Part of a small language model's weights: 9.47M parameters.
Each number is 500 + 40 x the weight over its row's rms, rounded and kept within 0 to 999. Layers, rows and columns count from 0. Numbers have three digits each. The size before them is the row's rms in percent of the matrix's.

# layer 2 attention key, 224x224, rms 0.0702, rows 206-223, columns 112-223
094:554538533456556494456463467532474512556535458542495511488423479497530450480488407461500472509504546562477547447489516502450565563536465505461514530501499560506479469473534546509465537510545516452485491513505512423541487494474556425447477487537478466514482496516512448509542523498544501476449582570541466451512515530438525493489501581517
090:477562426514512548453509479522464487420497479457452485434467529508478473487513462456421504467554526490481486566487504452517501556467570516564581470467551504514495506520469564444567545534512474506537522540487493561453495472490559497439504480522582477483511493514420478494454522563542514453477503569497496485536448500387494507446572555538
091:493498568482480442518492455480516457463528507575540577418576544538556460515502563485515498555486526480500565526500483454522440515580468476522426568538505512488522490536485546497457488497484496557503549464498408454522504488470500479562516448506475479465458476473505459489495533574556563498527458471464537539495513523544503452543506438511
112:452515493566504483466579530495435508436517565536596509490525524515437520495516446525571485486512522461494501440429521518397523493515515567442518500456564474510542473488488437466558485473495485516511510460476428538483485506541577507480477452463504427531513527528520521456475525443486516450506536482477462456534437513497522530466479501534
101:525419555511487509440536464544463472496584484570479497506451488550550431461459533470513554466547536569488438544490464427436482498565462448432514462526444540493483472512495515479568516488514482545477525445538522428517588546452447475472489518529523617535531500475475510464476440541513479524499493482449512456414538560416485536464474496483
107:525504527425482520444507489529502517547472454512452499536440491479519493497520583531548500517524516539489537419524456522497521591508540440490448503492569499527502433532419553457511540469498477558512533534545453443457571554467456500555468610491518509568529460497557490444556518613566442490421399534464520470524496522502536471450527482519
096:501487530412499543503520497562403515449508455535497523547469456545562455503498490500545492428542564604502422500467495491462504534557479442510469532502474553573507480425492485575547565540579490481512487549522433512520528507430526460484492498481482526526509489480569482485528444525534498482485477491544483501448520525453528476491543500514
093:481581517573475484547504526501563514499495579518423468447538511544415505454478596511507504491448469468487472511472512519504526517477523534461497486481498444481529507559483440469437452458462501531468509499489540583453446468549519566500527432494516514522535549467466448521481496512498461504507539509451491462482470449575445489483494484513
104:526468570423489509390492530433482471534507436510491538513471490530507420472458508430530439500498524525473514519454465497438511532501445442481524487519510519483475384485521464492568569556542535513492497467547556465544545550473494481550485510492478516503534511560505473459529446554516461539432472454542514460447517494447537549453542532479
098:549482539459516500422546481462476496519520414519500569469471507487529439493464451435518440519446534547519519442515461512418538542501489475505542477503524571495515463477539479509496536526567502522483461509525509446491565511426504425496505503495484460482472506582568450499472539503492513462438490557513519515463540542461541447499535546568
086:487483456518484452607423473553484491441455566460438454517507473457456517461545512496476525489543466444532473589526585510588441490508546480505522523538496466537486536486423475519471520496479572487565464499440463590535533570500500507552458477476516532501510510418433499504545515507557501539533515526513423523495447466468474524481519460507
078:533462525482538543380548522449470507525535415535511538516435511534573475528473471506494493535481551503501550464499457485435564536504448489475498490471499564486501443453560550468522440496555480463446504468542509471521451468478538486486559499501504496496499468601554442519492486513465539435436504479522547470453544546523538480458500556504
105:523465526502479525445547482468513496459556463552577472549532546529548463566443500513514510540486528530480461491496449537419522498483413511519529453508506489424500436520554529468528462486565476508484531485582510450482473498465441517484554497473518474472528460513591517467439468507440530469503513413540580493474522564546522490504420507479
088:446522481552461504509559498462503463402472513468492501532544500505480515514526503504478551464454494479547427523526376496578425468451565557571514448510547485501497512558470481462514507505459500534501514504494475537478544489515479540543474487443499531483510530456444523506493467479484498528512484441451500496474520439539463526485473467500
077:452472448545457482570553511460510442412464579511506485511553495533445549537503588549474565486556458492510432596519516508553424464482512539506488526501507458496515539529477482508519515537432491501509529497493513529451505514529437578560532487467536523485514513451463563528488458538496499503551475429469535556481481453520477563468464416491
086:409490471567441489564524515498525471420446523455474494491581493521458569494518564508467530467503451436547493554506476467571434447483550492530481490497512463497537538540448454506530499539428505543510491485456531566466505505548473544555510496479524526494492499478483543501461484502474499541543407442456523571472490435516472516512533410488
089:433457461566443463587507514495527479430458558460491478510590513505441547493511579524496548471501453438526478568509500484557460442490522509520470462516489450495539536529481450502515487502460518547519491477478530560471507528569439554546512486488515520479523522456488544499473482496458472521576425455459492572496495448547474497519527400484
090:432495440558466512568542519500526480427454537478490483493573507509449564540508577533442550480553457447493448579510520477562461441472529516530487519506497426513497554523462440510528505512438453516513522515487512546448499494531457545509498492484571526498498492464480554502469470519473496528546471428456549556484461451529472540479485441483
# layer 2 attention query, 224x224, rms 0.0708, rows 207-223, columns 112-223
096:396512461471472544524499489536541481551483509427536495505507430452560482437544379481533456442531479573507500456438494525452494477551532451486474557481516530549539542458568488476456493442601547481524486559455414496482513498472526497461511511510488452526603467498531550499481500549494495524534478536464524508561471478471494505553470538579
105:550517425510506483502483574541540477548495491472535482542499430397515505511476500514484472461487479533522541498476529466510494455509441492485456598481497436495502474527450541453475488455526494577508479462486474524453526507526451559419495480546475592522527534456536495534522503491519440462455499490523479472482445518531540460481434582452
103:510483487509510531481548512511528516493508464484543469543497509508474499449502501584444530518529477525493514551526528459515458460515468515535429543485465464506499496442508521595468459531548487497502476483509430536509492550553513530513519468483516569502527455503557540483517536486473492455479559495473459506552524561570502512500439432554
101:410545456461468502535519504447511551466519480497445513480603590539491595508523510508497463494500499517469546521554546566520515443478486484573567557494471482507506559512488428513376516577484398445474484453481501465490421500584526545518491489540509539463546511516506434593465485565420460472526506444423525505488504435536472556513506522560
110:530471561467494529560541549511565568499492507388494542508534513488563580521547485521502506498497485539473554541481554456504524587484531562535527509448561444514547503602510464472511461505522495556485508437488580475473369445553486505559566399517527453496482496526496524571406568529486457442490509492440530493534460457536526489515509495559
106:548536501493434531538518508423526503543503484397406479482536520507505590535487493512466450509460464481487463518520530502499632532570523509519483470472516509486516489513506501474482503512533427493502508458571584468476438480526475499549607459537539512493587482516570480548482468538452500412485483407478566471477490488538483473429471512501
099:453467522561507491474570479521444433471471521519572538530465490466555421478479473498503560533535516569504475432585451528495436417461485471463488516563449461520492491450508511475510556412417591558553440552473459486489563575486544476450452559493450499531430500514515520467492495524494527534467525556558443507522518490445516497499471494457
110:508472513386495505511501509535531528560458488472488520579557459488503562495508489468511481503463516549429505563512466406442459577497560518516513488528499489457541519497454490503511511538514456461413530483486541490500455465511474467506598396541543493542563492520482492491470525539466525474509512535469524548514449437501513387527509497528
100:499530510441520570489503473508502535528479459445457491536521477474533580485445532526507497511425477498484490542479512451456521587512515533515519467460552490431515522574501477466494446521534466444396528469531545486470411447511438470529589437529511509554611486518514491561465474534447520451509498493442603531498424459563505450568488467524
101:500510495549508465513474513514531439464590481567541470450483477536521451486533414506559534495511506477532477484536454538508458427475477424444469507515474471502516513432504550498495571482449553533590499512464483565508552496467560497533459577466488463484418508512467506433503494453538467534493441417549440495547563507448476499448544476434
086:480501502458457541462489520490551507510490495426383533471562556490522568506490496506458469460448551487519484551502526429480554585541527524497443468487460479456520550513513452464510434559519428492394497441512550475451452487538471480476540406518494520523490466516502473496497515531481538525566528532427595504509481435574538487594512479492
081:521531542472510531443543499471432462449488517551494488448531543541553546519456590542475545522457506499488488506540489510511540497485535509522443516475544490488498455541532517467549490535489461489392512494556525448460433491534433528491562412497489469525506503570543488593416431524477518410548479436435572510505471462540495473534438501441
094:500424507450466435529468472486473532458517496536563523528439445485486499483512475528503504508506475490468486441566485536498495370486503473407551496574508580546503402429477507517512525499469484462571525485521452543511550465461493488519441503525440521531540533505526485472521466482589490464491467548559393515506409566494525471497459538583
076:477444487531487453578503518531531539499513525569573487529477436487480464518557515461482533539557486496495510492520515484521435409478472463509540518582455529557424508492448514529502520454455529521601483523505473542560602516462548523517396574486521515453487492449522549499532502436576506574471539495580425500513511542436461561487468489548
078:499432476547501460556490494532532533502501500512565495537473452473485426484529482422488492537511489496497478495491497489547442420490502490489552484555454532563471504479465506489459546420469547539609484525490480554568600549455563500538398590498469525468484504420459517475568516433573486594461521533560425484508536528433483556474532466536
081:516418485534525451570507480539525522500510517525573491532500446485477433484513512441468516560498489505499481509507486513554455419498503488482539489543465532569433506494466505495470530431451542539591482531506490547576613550455536542521401586482472518445479507405481526481549507438564498564474532512576426492524527533421462573459512470516
078:478438470536512459563506492542539526516498507545579479552474465495478441480539517438485511535551474500506498494494505496546446412474480457499525506546447526572433517484452503494474544427469535539612479526498462534571611545464537511527399584466487515451479516418495544506561503440563506584459526515566434489524529541430464560472489487536
# layer 2 attention value, 224x224, rms 0.0435, rows 192-203, columns 112-223
080:516613438468495513515493577533462462485520601492443494549520446513451525507502560505440510488519398463434599531568582488530474522462547473515523473494504454515473503425456553530502467505420500565508525539496481498552454535502477542501509476502558530477526490482531510538402494470539533502450523494555474465486425398469484533462487466496
072:460485411496504454502514493493451543574516538471500461439537511456567503479522482486532530558494475476545560504526460492453521444511482540567547453506481466532470554478491506494491400450598532533506385534486473492493492477569492488517525453513475478510499453477479459492505493502506423530554543440497488500471463503502506483490474522535
070:428511484498514488530472474400444443465423522488446505433525438504473521533507536540515492577514480510563486568491431515503487427573486494453545561438522458509509523527504456504496492529520530495483473422511497506490468546504516542469520492486495499481435460486436615450532487452476497534562486486467523524487396490507475542518490455551
084:481492408537486488508493521442551515467493561468529480412546539497482532513478515495581486519446481509526493561457518477544541487558514511574512408445496521499509545430494444557516435426542477425477447462513528509462504498482439551521514518478532525529464515458518581506530544483458506525534547459435523591491490425542476430457490508488
074:535407475486491524513544465479466529402513534481515528564502550495498499531478436567511551479529525446477549577407585555414479546540504522455422507491540514487563489419533495522519470403508510495496469484492485501422494529532498497476535420526479528451469556505572560399459470483487480475548484527453481590493499482506497521473589483479
069:504402547507520497516531529490502495504444510560476590564419493420547504503503503556529546468500629504481503487475397548546461500491479451442382530468461422490516474499541512454456535611573521497490471449506474522505515454468549506511485520455536514522511470533540450407499503508495520490535502457534484568516551528520477543526506436483
109:465523446560430468520532537500536476576483574498486510478596467508475570537487503521465510457511455454498486546487487479554483424524504513541481553513471399508526551440486423576449471478483492494467405500443515493522537503530507502513525516476576565524521509496474573557528494508497478537549535476533513579519448398493466509511490445468
125:586490535430528518493458515469461504500545464548534489526405519515554400459513488419528471506515513540477483490487531557452534539487482487488511489524554577462477402525492588489530547506517489494547549518563499488500490506439477457535487499523497482527545496543504484500501478480523496457445476510529473443498520576496548482514467573543
090:553456523390514514480458581417521526520529524445566481549484553493495418453522474448549489527497568548481545471500530568414532528377503487464548428467546510468459450506494541481512483540461518524525543489562480524449479501481458500495516477456553443508498460547565499426519532486514503464456508505444425433526445489537557470515496531514
075:428535460454430486503478579559503502495551529461466488447583479514452488522478479546548545447454452513499500595536563498508463467561537464521535529594507520472504492490487494536493422529515508472500476568510491505474543469532408519527494513525470504537559532501485548516539526516478460491483514486572506536561408463478450431578564547434
064:496532513503516545494500508502572543537493529516520491503497523593475482509493554502523509474461521504421470388463527475472512501505471513551481559639395467517524479593510464479451494401541462502492527471482536504446562450430496526517484466489542593474527552487470526506549511447469458473483515548502516460505542380499505535533498497516
080:511440482518476494500571502389476481445440451459414500466480459540487515535487527478544526498495478478524480527517458486593475460551560532460483512533483512517493573424501512477449472471500573481492571597486486496488425456474476488479471546531523521501493490462523556625519452473491542451502451466590482537420563532469493463467515514539
# layer 2 attention output (transposed), 224x224, rms 0.0435, rows 192-202, columns 112-223
076:446525547493432490462551493472536457536489527462551456423532472497493492543536499534535415443490574521530442485458496451454563518504515621412474516492516425431464534528465467528494469516590521422552493545521469483435514413534513450548455552499505446529498542497531482450535468456499493482520421540461492577525557509546444453515516550519
070:530561576490564480423461521474502431464496541505497482417599587518544495498501532498471439451494467567493541486503522563513426528528495397436466501487485534436536495444536494409487475557464488491379508474480534491457537469476439521546492462507531481499489520514493469512544483576541499442456503532474462515508473522506525482543620482471
068:491535509512519495410435521483525511514483501522496480489473547442515537502544551554463506413491474493532484568492538522483496533415496521547450420492507519500466539532481480492447467548512477593306551527461485466512458510532486509503490458458476515501499491493631468529519450518566488522550535525498445447546428451417505448544491488470
080:518561544504502493401467506520454530519433544482463546505463598485458481462483508542473523507502527525484545469480492484445461487398478507465432469557480485494524447454550520445497535606430427510356546481487555515507456436494479450571497432525489472519528458515506491541587504530499542480499447530522398498483469541489539554551508519427
069:505522516469525498459495486432517497553457502574591439496459465501462559491484423525484492544468469495470463519521471466498494426431472479487567446561522481574504448504560548566478559475512457551472541469434501581562521549432407551523501465537581546539465455493519508527544510498518524561483553474558534474420527578476477534460414514447
075:495484529526526552370466495501496470500531461453495443556512487519512569543481480450481463551540419501506444486572488462539515468555536463537549509511533617585506546484459523555538573403462457547536473565456458485522442540505510519440542468477513581536499511523484504508434534470457491531440567460530525403502480506500456478447475477536
110:487536505485596501293478471471497493491487467467438499505520561493536569481492498527520479464518534553510525474492547502439533548463517582482460454467544514461509503524472503463531496528523520438371529497520481504423378469512481438504457409479468479555518479519520457491445544546480490416550415541474497491509473495522522487506466535499
140:476456473531491498578557491577524494498497535518539486532499475524483414535503490458501528594481463470485505501502481488573458494517482466506565501523458494530482506492484484526480513431465464556637520533478488546569596504459578563475541601483522534469476497449487506466544498527551524589447553516569512536481572515464468515464507496492
099:528475490551512488458543456555491501455487512570525497531427500561507508505534483492462542572527465480493480512526498432566469537513500440505566449534470538490513468466450485540425546433462429571501525517517537553536614464506570509496507575512499545471488511463470519450515491465488462589404508499612505511449564571478450476470503498527
074:489513525510542518394534441502444569530452501469505541453414604486461509504474548536442475527532593520488560470422476492498544557464504572498467562555520426435503497493523555498536498524594533553483548486493495485471461446487543471495397432495514479539512528496512505460524493515480483521471458512431444526414550527515489549499442530503
057:525494504505510458504481400535448451485507474513480555464486503485529599538455533565493549528520533581501529460535522498498540474490473522550449445498565452510504436469571567525498477576463597465532485528567497487539448536532466462449476457491506525479530386502400565490424504519518571521533545468528440538503544524500509494485500490475